{
  "head_dim": 64,
  "activation": "gelu",
  "attn_scale": 0.125,
  "bias": "all",
  "schedule": "wsd",
  "final_lr_fraction": 0.0,
  "doc_mask": true
}
Each number is 50 + 15 x the weight over the matrix's rms, rounded and kept within 0 to 99. Layers, rows and columns count from 0.

# layer 5 MLP down (transposed), 768x192, rms 0.052, rows 35-71, columns 96-191
61 50 52 35 46 76 60 19 38 28 57 38 39 53 65 46 36 22 45 60 67 45 37 38 62 41 33 64 29 50 73 36 42 47 66 66 54 34 31 56 49 45 63 64 42 48 43 60 36 49 49 28 36 40 50 51 64 26 37 75 45 36 51 48 61 49 62 65 45 54 63 67 32 55 53 47 61 51 52 58 36 52 53 49 49 55 65 35 71 41 44 56 44 16 47 74
63 66 53 36 17 58 54 40 53 48 28 28 65 59 49 56 71 56 72 66 52 57 58 41 63 55 37 17 27 29 60 57 63 43 65 54 51 51 56 52 45 91 47 59 21 54 31 55 52 49 31 43 35 45 48 71 56 49 97 61 39 53 49 39 25 46 48 52 43 48 48 55 42 77 46 48 62 37 61 56 65 53 24 77 54 37 47 73 11 66 52 47 47 56 50 59
35 50 70 60 49 65 55 33 61 79 49 48 26 54 52 62 65 46 76 51 61 44 54 75 40 63 59 40 67 53 15 54 50 47 48 24 75 58 64 53 69 43 66 51 40 44 45 48 45 48 59 94 47 43 52 38 42 52 57 30 58 60 52 70 62 47 67 45 37 66 40 43 57 63 35 94 62 41 62 40 48 34 57 40 46 27 42 58 73 52 53 55 73 74 50 63
83 86 32 53 60 46 45 87 41 41 45 53 62 54 28 50 54 64 38 86 28 44 59 60 22 85 64 32 35 65 45 75 70 52 48 50 36 55 47 60 51 26 60 40 56 64 44 83 74 59 25 62 27 55 80 32 55 66 32 52 43 19 00 52 47 60 71 69 34 47 49 35 46 57 38 64 49 62 72 21 59 73 50 69 43 54 67 53 09 55 58 49 56 27 59 39
56 45 72 54 60 76 67 62 75 51 61 47 37 42 49 31 57 49 86 59 63 52 45 55 20 63 56 51 67 48 44 56 73 42 45 48 41 61 36 49 36 53 53 63 71 44 58 62 09 54 64 47 52 24 50 19 52 35 62 63 30 65 41 71 22 43 50 92 55 82 76 35 60 62 40 48 46 61 15 61 61 60 30 68 70 58 49 45 39 48 64 45 58 43 77 29
31 78 81 61 42 17 62 65 38 38 51 28 68 43 58 24 63 82 41 47 80 94 58 63 57 50 99 30 30 57 43 44 57 37 26 52 54 48 67 30 38 73 33 24 61 27 52 59 36 50 78 45 37 75 52 65 59 27 67 57 58 28 75 47 87 68 21 22 59 35 66 48 49 38 51 37 43 53 62 38 32 47 66 46 76 70 64 64 99 46 71 39 70 31 65 05
66 33 33 44 46 69 40 42 39 64 40 51 56 47 36 67 20 40 19 36 46 45 39 70 64 52 59 56 46 71 62 43 50 48 66 78 38 51 68 60 75 60 39 13 31 48 84 42 69 45 57 62 44 79 56 39 35 64 46 53 34 53 72 47 67 52 38 10 36 65 32 51 42 38 66 32 21 45 25 56 69 50 28 41 32 63 60 56 34 45 37 55 48 40 54 56
77 68 54 71 53 81 46 91 54 67 38 38 40 61 39 51 37 45 61 39 55 40 57 44 49 52 58 54 53 35 54 57 67 68 55 43 99 33 73 45 40 34 45 68 38 26 84 29 65 28 67 72 52 31 45 51 51 66 48 43 76 42 55 62 20 64 39 38 67 73 48 42 47 27 58 60 45 95 69 54 56 52 63 63 39 35 29 48 40 49 54 36 29 53 25 58
21 71 35 36 47 54 59 46 67 50 57 31 65 60 42 46 37 68 47 50 41 49 35 51 20 41 74 47 43 71 39 41 53 53 45 59 43 79 69 59 42 37 54 44 52 43 15 36 56 67 81 39 68 24 43 27 51 49 61 57 34 62 55 46 65 53 82 59 51 51 67 24 65 29 56 44 58 21 68 59 44 42 45 44 40 57 62 46 82 30 43 73 79 58 90 61
41 51 52 73 61 45 49 40 20 58 58 77 40 59 29 10 62 54 40 71 19 67 44 45 66 54 33 61 87 53 53 56 36 39 64 64 79 43 64 55 71 21 50 58 34 33 80 53 42 39 01 43 32 64 39 59 41 65 46 62 37 07 74 35 52 64 51 30 34 60 45 63 51 49 40 55 53 69 61 72 54 48 45 51 57 30 67 29 70 45 38 64 43 61 92 46
59 44 57 55 33 47 44 47 36 57 41 87 46 46 32 62 54 70 68 61 53 51 40 30 54 49 34 69 46 57 55 71 43 53 60 26 51 38 75 72 57 11 72 68 62 37 30 19 29 57 49 58 43 21 42 45 38 24 82 46 53 28 60 29 49 62 88 38 31 51 72 52 25 65 24 36 57 35 39 25 54 42 83 36 42 26 65 48 43 54 34 86 48 33 48 66
61 50 32 67 29 54 47 16 37 50 36 74 39 34 59 52 71 32 36 63 65 40 56 47 62 54 43 69 34 37 46 40 58 48 78 40 49 44 37 61 48 45 50 45 40 80 45 46 79 45 43 53 68 41 58 39 72 71 60 84 62 60 42 35 37 63 35 32 55 59 45 72 52 59 79 29 42 67 55 43 50 41 40 59 68 44 35 52 44 76 50 57 26 62 32 59
66 39 61 68 17 28 62 67 62 51 39 26 63 43 37 50 47 52 52 61 50 47 50 24 36 54 22 52 31 46 35 53 68 60 40 57 44 64 58 41 44 43 47 50 51 48 43 47 56 39 35 81 20 36 53 56 39 59 57 36 09 82 42 16 37 46 82 68 67 47 56 37 36 59 85 57 67 49 49 53 62 32 31 24 36 50 69 37 34 52 49 30 56 39 51 63
59 43 41 50 51 49 17 60 75 42 71 57 49 43 48 62 49 62 68 42 61 46 69 48 52 96 73 67 26 56 47 37 49 30 57 42 44 53 51 50 29 68 51 55 49 49 79 47 67 31 56 40 45 55 44 36 44 54 47 54 63 46 42 42 34 57 64 39 71 71 57 64 45 33 79 51 44 51 77 55 43 52 63 40 51 44 49 54 68 42 39 42 20 60 27 50
30 35 58 40 56 62 48 73 71 15 39 78 40 60 39 30 42 61 66 12 57 67 41 38 59 27 48 63 08 85 63 55 49 48 65 46 51 13 42 34 42 52 49 30 57 35 43 43 52 53 66 39 40 50 40 24 55 53 52 57 46 55 38 58 47 67 44 47 38 46 67 78 56 62 50 39 27 59 50 60 54 68 35 51 29 42 45 36 37 84 36 31 45 39 49 30
78 63 48 52 42 41 63 45 53 78 41 52 27 75 46 54 43 78 47 40 64 77 33 67 47 51 43 15 52 62 37 40 62 65 42 26 40 34 65 35 81 24 41 19 44 36 28 70 66 48 44 66 41 44 64 47 60 52 42 37 65 37 35 25 64 57 87 39 40 80 46 41 35 63 52 66 50 60 51 61 32 42 43 54 44 53 45 31 51 35 57 47 69 54 40 49
67 53 58 66 42 40 12 49 65 48 54 73 54 38 49 44 48 48 68 31 54 55 57 35 70 47 59 53 64 41 62 57 36 83 54 34 45 26 59 62 34 62 61 38 76 35 47 66 75 44 56 29 46 54 63 67 41 79 56 53 21 50 57 56 59 52 73 45 54 57 52 19 74 74 70 58 33 49 76 40 68 49 51 81 40 33 63 39 79 52 48 41 44 42 05 70
46 33 53 28 50 51 64 48 76 44 48 37 42 54 67 36 63 73 86 48 45 62 56 53 60 45 52 61 43 18 49 50 65 61 50 35 58 58 60 38 65 72 26 47 40 42 61 71 69 42 44 84 18 57 53 60 73 24 26 50 50 38 74 56 50 32 64 44 51 57 38 41 46 62 50 60 41 68 78 41 29 49 27 54 71 56 53 50 37 51 69 70 48 45 34 59
63 36 57 51 46 58 63 50 52 59 77 70 73 42 51 50 73 75 68 19 48 38 51 41 26 41 49 52 63 59 47 60 72 61 68 63 49 74 41 59 44 46 30 53 40 52 41 80 54 44 60 36 36 56 48 41 59 56 46 15 53 63 41 33 53 29 45 61 54 50 61 55 64 59 52 61 51 47 40 51 81 20 34 16 51 54 54 36 17 37 46 44 44 35 05 54
25 46 42 32 39 43 52 53 57 34 55 57 78 38 52 52 17 38 48 40 36 72 58 42 58 45 47 27 57 50 58 41 41 55 67 26 60 54 34 43 67 41 70 47 38 44 33 41 60 51 44 47 37 17 61 53 39 71 65 59 60 61 42 77 48 68 61 31 55 35 53 73 51 50 53 82 30 42 42 30 63 75 36 53 56 55 42 42 53 37 53 62 41 41 56 58
51 59 50 46 73 31 62 38 46 54 59 41 54 44 42 38 56 53 50 45 36 35 66 45 58 50 62 53 48 27 37 59 55 58 83 33 72 43 61 60 48 22 59 60 48 65 61 42 65 53 22 17 56 51 69 78 57 24 59 33 43 47 68 35 52 53 20 42 38 52 56 25 63 60 39 42 42 57 41 52 31 43 53 58 46 60 44 69 31 47 40 59 47 51 27 72
60 54 74 51 31 73 42 54 58 27 31 44 55 42 34 75 61 17 26 51 36 68 77 34 51 60 79 63 51 63 55 33 35 58 53 45 67 30 27 62 57 73 54 46 37 54 38 55 55 40 38 29 71 40 51 51 61 82 35 50 49 40 52 81 45 65 55 58 65 59 86 49 52 64 41 53 11 60 58 64 58 51 66 72 87 43 32 51 37 45 69 56 48 46 38 48
20 22 41 37 55 58 40 62 48 50 55 51 38 58 56 86 62 20 36 49 31 43 32 56 19 61 26 59 64 23 44 68 60 74 59 44 35 73 44 59 80 44 52 50 29 60 65 39 55 42 56 31 51 51 47 60 51 55 46 39 37 37 68 63 71 57 87 68 56 25 45 54 25 61 09 55 66 68 35 60 60 56 43 29 65 24 48 45 54 40 37 63 65 51 67 52
44 32 61 69 52 34 48 59 62 65 28 58 65 63 66 57 57 45 53 81 35 65 27 32 57 63 30 66 83 45 53 65 33 40 62 63 55 80 38 59 83 26 46 43 51 68 31 59 41 41 46 52 45 34 40 56 40 49 67 45 37 55 30 59 41 57 43 55 45 58 37 51 25 49 55 26 64 56 50 48 30 49 63 34 52 44 41 45 58 61 30 53 39 57 27 53
63 42 52 62 59 37 68 51 49 35 49 39 50 44 40 25 52 31 70 35 29 57 49 55 30 31 53 35 44 61 50 27 40 70 50 58 52 36 73 49 46 76 27 39 51 54 40 70 24 40 46 33 26 44 47 37 63 70 30 69 44 75 38 80 67 44 46 39 57 45 47 84 75 56 87 64 42 33 46 75 67 39 64 53 15 47 75 15 73 69 67 65 75 33 75 64
51 46 63 51 49 62 15 59 51 75 53 53 31 55 61 70 80 35 62 43 57 63 60 29 51 76 34 34 76 68 49 52 31 60 63 41 53 37 60 41 28 47 33 59 41 11 74 41 62 17 36 57 63 62 51 53 58 45 43 54 57 52 70 43 50 38 74 58 59 35 56 27 35 50 72 44 34 31 64 33 58 66 50 41 59 76 32 49 59 41 52 48 32 36 55 33
53 58 54 40 42 80 01 39 47 74 68 47 51 63 25 40 42 55 36 58 35 53 49 26 59 50 28 35 44 54 40 31 53 62 66 51 69 42 57 33 37 24 66 30 41 96 76 43 42 36 80 31 72 40 35 54 49 65 15 13 69 40 74 60 54 71 45 43 45 70 44 50 52 50 67 54 59 59 65 79 50 74 28 58 66 47 40 34 28 66 57 51 44 51 54 74
47 69 43 50 52 40 47 56 51 40 63 45 49 58 41 55 69 50 60 54 32 63 67 53 56 66 61 52 44 37 31 34 42 70 71 36 36 40 46 67 68 58 31 28 22 58 22 36 39 43 67 80 48 30 39 44 58 40 31 56 53 53 70 38 52 43 24 42 48 60 49 61 53 60 50 49 38 52 65 47 30 47 55 23 68 35 38 30 31 39 21 35 46 70 68 39
67 65 63 58 54 26 30 30 75 54 45 55 61 42 50 69 35 53 29 40 24 41 63 53 55 67 31 57 68 73 59 30 41 52 60 60 63 36 67 47 68 50 56 58 20 43 71 68 43 61 37 55 68 76 49 48 43 46 24 46 38 52 63 26 55 47 50 63 48 59 33 41 68 54 48 51 37 56 46 43 37 36 52 42 49 62 44 37 49 28 35 45 34 39 37 86
56 79 73 56 53 63 62 20 31 49 61 53 63 50 32 70 52 42 67 43 43 48 53 54 40 42 38 54 45 56 50 40 38 69 44 51 04 70 27 45 40 43 63 34 47 75 43 34 36 54 66 27 26 68 48 63 28 32 56 34 45 42 48 48 61 49 26 42 51 28 47 61 56 56 73 63 70 38 31 66 63 61 36 45 38 30 48 80 74 47 40 35 63 51 44 21
67 43 56 59 51 43 31 68 23 53 65 36 49 60 59 34 54 69 69 26 49 38 63 48 51 64 56 55 32 05 46 32 62 59 79 48 57 51 67 41 52 40 24 57 70 36 68 58 56 79 15 32 48 41 55 53 37 47 47 73 54 70 43 45 45 37 38 46 52 66 55 47 65 34 50 72 51 50 50 41 65 32 20 51 52 21 22 66 72 65 61 55 51 85 40 27
24 51 82 69 57 76 49 51 47 48 35 23 40 60 44 42 58 42 29 75 61 29 58 62 59 47 48 28 54 25 69 55 33 58 55 34 21 47 22 60 57 43 38 49 64 41 31 43 50 53 38 48 40 46 32 43 38 32 22 37 41 18 48 54 82 20 38 34 41 66 39 45 37 55 49 66 73 65 38 55 45 27 63 58 42 47 25 43 57 68 57 72 43 53 62 54
43 68 57 35 51 26 47 54 48 39 53 67 58 70 55 64 31 52 47 60 52 28 62 53 46 54 45 53 52 38 46 44 55 70 60 53 56 69 38 57 64 32 67 67 40 69 38 47 41 44 49 61 43 95 52 25 69 38 52 48 50 36 43 48 34 43 80 56 52 59 46 45 37 43 53 54 31 48 29 38 44 26 34 75 54 50 66 44 90 20 63 41 46 66 51 55
32 75 57 25 44 61 56 48 61 52 35 79 33 76 46 38 56 57 43 53 39 51 59 42 35 51 21 21 37 46 47 66 50 39 61 45 42 40 49 51 46 42 56 46 46 50 57 52 48 54 48 34 29 70 29 63 38 51 74 60 46 45 48 39 72 40 38 67 63 48 37 62 59 44 44 80 38 56 68 63 45 28 59 66 54 47 61 65 31 47 52 70 55 60 78 56
54 59 50 57 50 53 44 44 30 61 55 30 39 33 51 56 35 24 45 39 45 45 60 51 18 56 56 61 29 57 52 41 38 47 67 41 50 54 69 47 39 57 32 28 55 44 31 47 47 31 50 27 35 48 48 48 41 56 65 46 38 46 73 40 44 33 62 70 59 36 43 49 53 41 85 52 64 59 53 54 75 46 27 60 41 48 47 45 38 38 51 32 82 37 56 60
34 45 53 39 36 60 33 52 65 42 64 40 45 63 47 52 58 58 79 82 44 54 36 49 51 43 39 57 43 39 51 40 43 60 73 49 48 72 21 42 55 56 64 40 42 56 52 64 36 42 58 46 43 62 60 61 55 60 53 42 49 42 34 45 37 40 74 63 23 56 40 34 39 45 44 50 30 39 67 46 54 58 44 46 34 41 62 75 63 41 35 38 51 55 52 65
71 38 52 21 51 54 49 85 31 60 52 51 63 47 62 45 44 59 38 59 47 53 70 57 55 58 65 58 53 58 60 69 21 19 68 49 66 50 33 58 28 47 41 41 56 46 56 61 51 68 46 43 42 36 61 63 41 40 49 39 53 25 49 49 67 71 51 51 39 54 49 68 49 48 52 35 34 36 53 49 44 67 39 41 49 54 57 38 29 42 41 62 45 91 46 54
# layer 5 MLP up, 768x192, rms 0.052, rows 36-71, columns 96-191
59 55 26 47 23 63 57 40 23 50 55 54 34 40 49 26 49 40 75 50 67 75 50 27 27 48 51 60 37 49 52 52 40 48 29 66 32 42 55 75 46 52 48 25 41 60 28 38 85 58 39 55 24 64 44 68 52 27 84 35 24 43 40 50 44 49 62 66 43 50 48 51 19 72 44 43 70 65 40 41 50 48 31 50 29 27 40 25 22 55 38 32 59 49 53 51
51 73 31 46 40 46 42 68 48 52 37 52 25 36 41 32 27 69 38 35 33 64 50 45 53 46 47 51 55 41 69 57 33 49 37 27 23 42 46 43 49 45 24 70 50 25 37 41 34 53 58 50 54 76 32 53 67 37 19 66 44 34 38 32 05 45 71 38 60 31 35 69 68 71 17 40 47 38 39 39 35 44 75 67 26 28 47 46 20 49 54 52 61 46 38 42
49 52 27 31 43 59 69 60 69 32 24 52 34 58 65 38 40 67 23 52 75 63 57 67 56 66 43 54 59 31 75 67 45 29 18 30 30 31 24 32 39 42 48 45 37 44 50 83 51 67 60 17 58 54 31 78 60 49 31 56 09 74 63 67 61 53 40 35 49 51 54 57 59 65 47 49 42 73 50 32 57 56 43 63 58 78 75 48 77 61 42 52 44 61 68 41
38 58 65 08 29 57 34 55 27 44 33 59 52 60 51 35 30 52 59 72 56 38 43 50 45 67 57 28 37 47 54 30 51 54 31 45 62 58 54 27 40 66 23 60 06 64 38 44 92 42 35 43 53 50 45 46 38 44 46 33 53 43 44 39 67 63 46 53 56 58 20 66 56 53 72 48 34 44 68 38 48 61 47 50 25 46 81 36 45 74 71 56 47 57 32 50
41 28 66 30 68 43 45 75 45 70 55 57 36 44 40 60 61 52 59 75 27 75 51 44 40 38 20 58 52 23 58 22 64 49 05 35 63 61 40 36 46 56 35 60 47 68 58 57 82 48 24 53 50 74 58 30 19 65 15 35 34 33 70 51 67 82 61 43 51 37 48 42 74 38 69 68 65 64 53 66 39 72 40 37 77 71 53 37 33 60 29 14 48 70 43 64
44 56 45 38 46 41 47 43 59 35 47 56 27 36 29 42 44 52 43 34 41 53 31 31 32 63 82 29 39 42 85 63 71 53 36 77 60 65 33 52 35 64 33 31 34 45 51 45 89 24 70 49 58 79 41 62 31 35 35 63 20 67 57 39 68 40 22 25 35 67 14 52 61 42 44 43 50 43 43 80 32 18 48 43 56 74 41 40 44 41 64 23 63 45 35 72
63 71 66 33 81 33 48 50 52 46 44 35 39 57 40 52 50 55 56 31 45 46 52 46 23 54 35 37 84 31 29 31 61 31 54 61 74 54 54 48 65 49 66 35 62 63 59 41 50 26 46 55 44 75 45 44 50 37 40 24 40 31 62 71 37 30 52 71 64 48 63 31 55 58 61 63 25 53 49 60 60 36 43 40 60 29 74 52 19 63 72 37 58 61 64 45
53 36 25 46 42 42 54 34 50 36 48 44 51 54 31 53 38 60 56 30 61 47 29 45 50 56 68 44 68 64 55 49 50 23 62 28 54 54 13 67 44 68 40 45 48 39 63 65 48 28 67 25 56 49 29 29 45 69 27 49 49 26 69 42 38 56 60 59 58 51 63 45 35 77 79 58 47 65 44 33 85 49 40 57 57 43 62 34 74 49 61 93 19 49 43 58
56 53 45 29 22 66 46 48 60 62 39 71 70 43 38 66 65 80 50 39 52 44 56 33 64 67 35 46 63 28 26 74 48 54 28 52 80 64 58 35 59 39 40 64 50 63 65 52 72 41 30 26 57 67 37 52 60 68 62 51 29 43 36 58 57 58 46 37 85 37 69 58 53 52 63 38 51 45 32 62 46 55 74 55 49 39 44 27 34 59 60 47 68 61 50 70
45 40 41 50 81 46 43 62 62 59 42 46 36 52 19 43 43 57 54 32 19 65 42 44 57 53 53 65 69 52 53 55 71 32 39 56 33 67 33 35 43 51 54 37 33 44 46 50 53 50 39 54 63 44 61 38 12 31 45 34 56 54 50 48 81 58 37 45 72 43 51 62 52 63 76 54 64 32 66 40 55 63 62 37 59 50 62 39 34 40 44 52 66 35 63 51
68 68 59 54 31 48 47 75 61 56 49 47 50 72 61 56 45 68 43 55 63 36 64 70 57 55 43 71 62 45 49 46 35 28 30 30 46 64 41 22 92 71 53 56 58 55 33 51 50 47 53 48 65 29 68 40 37 16 68 33 66 38 54 51 64 62 74 69 50 57 35 37 70 66 71 51 45 31 43 45 50 17 45 48 45 36 42 53 47 14 79 46 48 69 27 56
40 39 52 49 62 30 52 49 29 59 73 66 63 49 64 55 03 18 44 25 36 37 44 54 66 50 59 71 39 57 48 63 28 40 54 54 53 42 49 54 41 32 85 73 70 42 46 35 62 35 34 53 67 49 63 48 45 55 39 51 22 55 63 29 45 49 55 57 61 44 56 35 69 59 74 50 33 66 27 69 38 57 68 38 70 59 52 25 62 64 53 58 54 53 71 32
38 53 53 53 55 56 78 22 53 55 31 45 50 42 53 48 60 38 24 60 56 55 32 49 39 07 29 33 48 51 43 57 54 66 47 66 41 36 47 51 70 38 41 44 60 15 25 47 27 63 69 61 56 35 55 61 48 68 52 61 27 11 56 44 70 48 50 53 37 34 34 42 51 63 32 52 43 57 27 45 51 53 44 64 47 54 35 35 37 75 50 45 72 47 55 59
71 83 65 26 62 31 51 77 44 35 15 52 52 53 67 49 26 94 55 47 53 57 51 58 27 35 47 48 23 44 91 61 38 51 59 47 35 59 70 47 41 78 66 72 51 42 38 70 63 41 42 62 69 70 57 55 39 53 39 58 69 40 31 17 38 55 49 68 43 68 80 60 64 37 59 51 25 41 64 56 44 60 60 39 39 18 66 57 36 47 73 56 54 54 40 54
64 28 40 05 46 33 53 63 31 58 54 71 40 52 49 35 52 62 52 72 43 74 23 54 43 55 44 45 81 37 56 65 56 27 44 41 52 41 68 32 00 49 60 59 49 40 36 26 52 50 47 46 52 61 53 79 64 47 34 37 40 42 44 71 45 53 47 41 36 30 13 42 51 26 42 31 46 60 41 43 46 66 69 34 25 27 47 44 60 57 64 37 56 55 51 69
35 51 61 85 51 32 17 52 53 47 37 49 62 31 58 33 31 32 66 49 54 59 30 73 61 48 42 51 42 64 65 66 20 65 65 58 49 61 49 48 45 49 45 59 69 62 56 46 47 35 74 56 34 48 21 52 59 28 51 33 38 42 64 37 69 41 59 34 38 60 57 42 46 47 43 65 38 34 54 43 75 61 53 92 61 48 46 30 36 63 51 47 42 53 34 42
54 37 56 62 55 36 52 42 83 29 23 65 32 64 48 42 33 49 75 39 57 54 40 51 53 51 57 42 61 45 41 46 39 37 51 42 29 51 63 38 63 75 40 68 40 64 58 54 74 56 59 73 30 40 73 71 48 62 39 70 32 33 66 34 51 24 29 60 46 61 36 53 31 12 61 41 41 55 39 54 58 46 41 40 53 43 39 57 39 68 65 40 78 61 47 35
03 35 63 58 64 26 67 49 39 20 44 60 57 25 50 44 29 61 60 54 54 71 19 37 64 47 39 53 47 76 55 49 43 36 73 60 45 20 55 51 56 42 76 69 45 50 45 24 56 31 53 33 47 46 54 45 30 57 49 69 74 50 57 44 70 43 61 46 35 34 74 68 74 56 60 54 40 57 63 57 39 44 43 48 34 32 69 36 13 74 47 26 69 65 41 45
54 44 62 43 13 28 39 25 39 57 47 59 47 31 71 47 73 39 50 40 46 41 45 63 62 50 46 65 36 35 41 81 61 39 61 24 38 59 44 40 33 69 66 58 69 40 03 22 52 50 46 74 84 56 58 27 26 75 61 62 39 60 64 53 35 53 31 52 40 56 23 38 57 22 44 35 54 43 44 46 56 59 66 48 44 27 36 23 48 59 76 17 46 61 56 42
69 68 48 45 44 16 62 78 40 38 40 71 45 42 55 44 53 39 32 46 55 61 34 45 49 41 30 60 47 40 39 73 68 72 32 26 48 64 38 49 56 54 42 48 60 38 25 55 45 67 33 58 42 60 44 37 40 66 34 56 52 58 77 46 75 51 60 29 41 37 57 39 41 50 67 43 45 46 48 50 48 46 48 47 46 43 35 42 49 89 68 34 66 50 38 47
51 47 53 44 69 40 58 44 26 47 54 69 39 53 66 25 46 60 60 63 55 40 42 55 29 24 47 44 32 67 59 77 62 39 55 62 39 55 35 38 32 55 42 51 66 47 34 27 52 27 52 33 57 44 55 54 39 32 54 43 52 63 35 33 50 32 67 46 30 57 47 53 42 33 30 48 72 39 53 43 39 40 66 54 28 47 73 55 57 30 37 50 55 67 66 61
29 30 27 40 43 34 56 44 58 59 35 47 56 46 57 53 35 51 28 64 58 51 48 45 64 37 47 36 81 75 34 41 91 60 58 67 42 65 35 44 61 45 28 72 63 58 67 38 61 13 35 25 34 21 60 08 24 27 47 39 51 66 35 34 42 59 50 58 77 41 37 67 37 57 26 21 49 38 69 59 42 58 46 42 69 43 53 42 45 84 43 63 61 69 56 48
47 63 39 63 61 32 35 27 65 29 48 42 42 62 64 42 34 68 34 55 22 33 53 51 60 61 57 53 76 72 43 56 29 63 27 26 34 18 25 50 31 51 51 64 65 46 47 36 60 33 28 40 37 53 27 32 17 46 41 54 21 57 48 57 64 25 37 53 52 35 67 62 56 25 58 54 47 34 88 49 54 52 55 62 46 49 51 30 45 52 50 49 64 51 33 42
67 67 36 34 81 48 51 43 57 47 58 46 32 49 47 49 49 64 64 48 52 36 33 65 19 76 55 73 37 59 56 65 75 32 54 51 41 48 35 35 36 63 80 44 44 44 56 57 55 61 39 41 48 40 55 55 45 49 83 70 56 51 42 22 32 49 39 51 49 60 50 45 43 49 67 45 54 62 41 44 41 75 54 15 51 24 52 39 49 74 66 49 93 55 55 33
47 43 64 17 33 24 35 47 52 40 35 52 52 34 23 69 19 54 28 63 49 37 18 54 29 50 44 44 45 63 67 43 67 37 54 68 64 75 35 29 35 53 67 59 54 65 39 39 28 50 41 28 49 42 30 41 48 24 47 46 04 32 51 40 78 50 56 56 28 60 48 68 60 68 58 30 75 37 47 79 40 61 67 62 55 33 39 46 40 31 56 46 76 58 46 28
60 63 63 55 70 46 48 67 49 36 23 26 22 56 51 64 76 65 70 42 32 65 40 62 65 57 41 56 56 50 39 68 70 20 48 38 61 71 30 67 46 40 35 54 79 58 38 27 71 56 55 49 63 66 25 30 49 33 51 53 49 38 49 36 50 41 55 65 34 55 21 32 75 46 61 40 61 51 41 87 62 59 25 75 55 46 48 38 60 64 48 63 62 38 64 65
45 35 53 47 56 36 59 42 63 80 33 64 32 60 21 72 81 33 44 71 56 36 53 60 64 34 59 43 31 61 59 42 31 51 63 52 49 45 54 82 51 52 32 77 49 39 68 35 45 42 77 74 48 69 06 51 43 50 70 54 49 28 52 43 48 53 65 48 30 47 27 58 33 63 60 99 58 44 45 72 59 35 48 48 66 33 73 66 46 63 40 37 54 49 67 63
51 34 38 43 56 45 51 49 57 31 52 44 33 49 47 38 51 53 71 60 29 45 49 50 32 52 62 56 21 33 38 63 73 51 26 32 22 32 45 42 37 43 30 41 45 43 21 35 57 38 63 49 48 36 34 39 37 53 59 49 61 47 60 50 39 40 59 45 25 53 38 28 19 30 76 62 51 45 52 51 66 69 09 58 40 49 39 54 34 81 57 53 45 58 28 41
72 45 36 45 67 73 35 47 37 44 42 73 68 26 42 52 48 58 42 37 50 55 38 29 43 41 59 54 72 15 54 59 37 61 54 47 36 58 52 65 41 47 42 40 35 38 41 45 52 40 58 55 49 43 50 40 47 78 74 46 63 48 72 64 52 31 57 60 85 67 31 63 51 66 35 75 54 43 49 32 57 63 32 67 80 38 46 60 60 86 65 65 52 46 51 73
19 39 62 41 53 45 67 46 55 52 43 37 50 41 40 62 49 41 42 71 52 73 43 48 80 46 42 46 62 71 35 52 64 42 47 51 34 35 52 73 71 59 33 50 45 46 35 51 23 54 70 36 74 59 26 51 54 59 56 30 58 36 64 47 50 55 50 55 37 19 30 37 45 60 58 55 23 45 64 63 53 66 53 50 41 65 65 55 26 52 53 77 48 36 66 75
34 62 64 53 36 39 61 54 33 51 50 63 36 48 41 60 57 44 65 49 45 51 46 41 53 43 31 72 70 33 70 52 54 31 52 48 35 61 67 57 66 50 22 73 66 39 70 69 85 72 64 34 56 30 55 67 60 39 34 70 58 91 39 73 55 52 49 48 58 51 49 66 35 42 50 63 63 62 89 25 47 44 46 67 81 68 59 49 77 73 57 61 62 66 35 97
42 46 55 53 61 37 24 51 31 35 41 35 33 46 72 39 68 25 47 51 69 29 36 64 47 50 47 36 28 58 62 48 51 36 52 50 42 44 61 43 29 61 46 56 38 45 16 46 49 47 64 38 63 69 38 51 74 58 61 78 35 25 66 57 56 35 35 32 33 36 60 44 41 39 63 62 35 56 30 38 59 39 38 58 77 49 46 68 43 45 62 48 49 37 44 48
62 47 39 51 69 64 53 42 34 64 53 29 44 39 53 49 39 81 47 21 74 30 39 63 61 50 51 72 41 49 50 53 51 60 41 21 60 18 56 23 51 62 55 76 69 43 67 66 59 52 48 28 56 34 61 63 45 58 55 59 59 52 58 68 56 37 63 67 34 40 67 51 67 35 99 27 49 32 43 41 70 40 55 51 67 63 73 38 43 64 51 35 43 69 37 54
50 52 37 44 52 37 59 24 31 49 33 57 41 54 48 53 67 47 61 37 43 36 40 61 32 56 47 64 56 25 72 51 65 37 50 68 59 39 37 41 53 51 66 49 58 33 60 59 38 60 39 57 44 30 66 29 81 44 37 36 65 28 49 55 52 50 58 46 32 61 42 61 67 42 39 65 44 55 27 51 45 50 47 88 33 23 82 43 56 55 49 56 50 80 75 60
65 50 73 56 71 45 23 37 43 76 51 51 61 72 62 55 63 62 47 53 50 48 55 55 42 65 60 40 52 49 09 50 75 39 47 34 56 52 50 70 35 29 50 42 54 55 41 59 29 43 61 41 51 54 29 37 30 55 52 66 42 56 53 10 59 48 24 70 60 45 60 54 51 43 46 63 62 37 33 44 38 40 51 54 38 48 52 50 49 65 57 42 59 69 55 52
72 55 25 14 67 59 46 49 46 69 66 41 37 77 59 61 42 39 36 46 47 44 58 34 41 44 49 62 57 64 41 61 39 45 28 65 66 45 59 45 81 61 42 72 72 66 55 22 38 42 50 53 60 36 57 59 33 40 47 55 52 40 65 75 43 56 58 77 40 54 48 53 55 40 35 54 34 71 36 64 61 36 43 36 59 20 61 72 39 70 40 60 60 38 43 49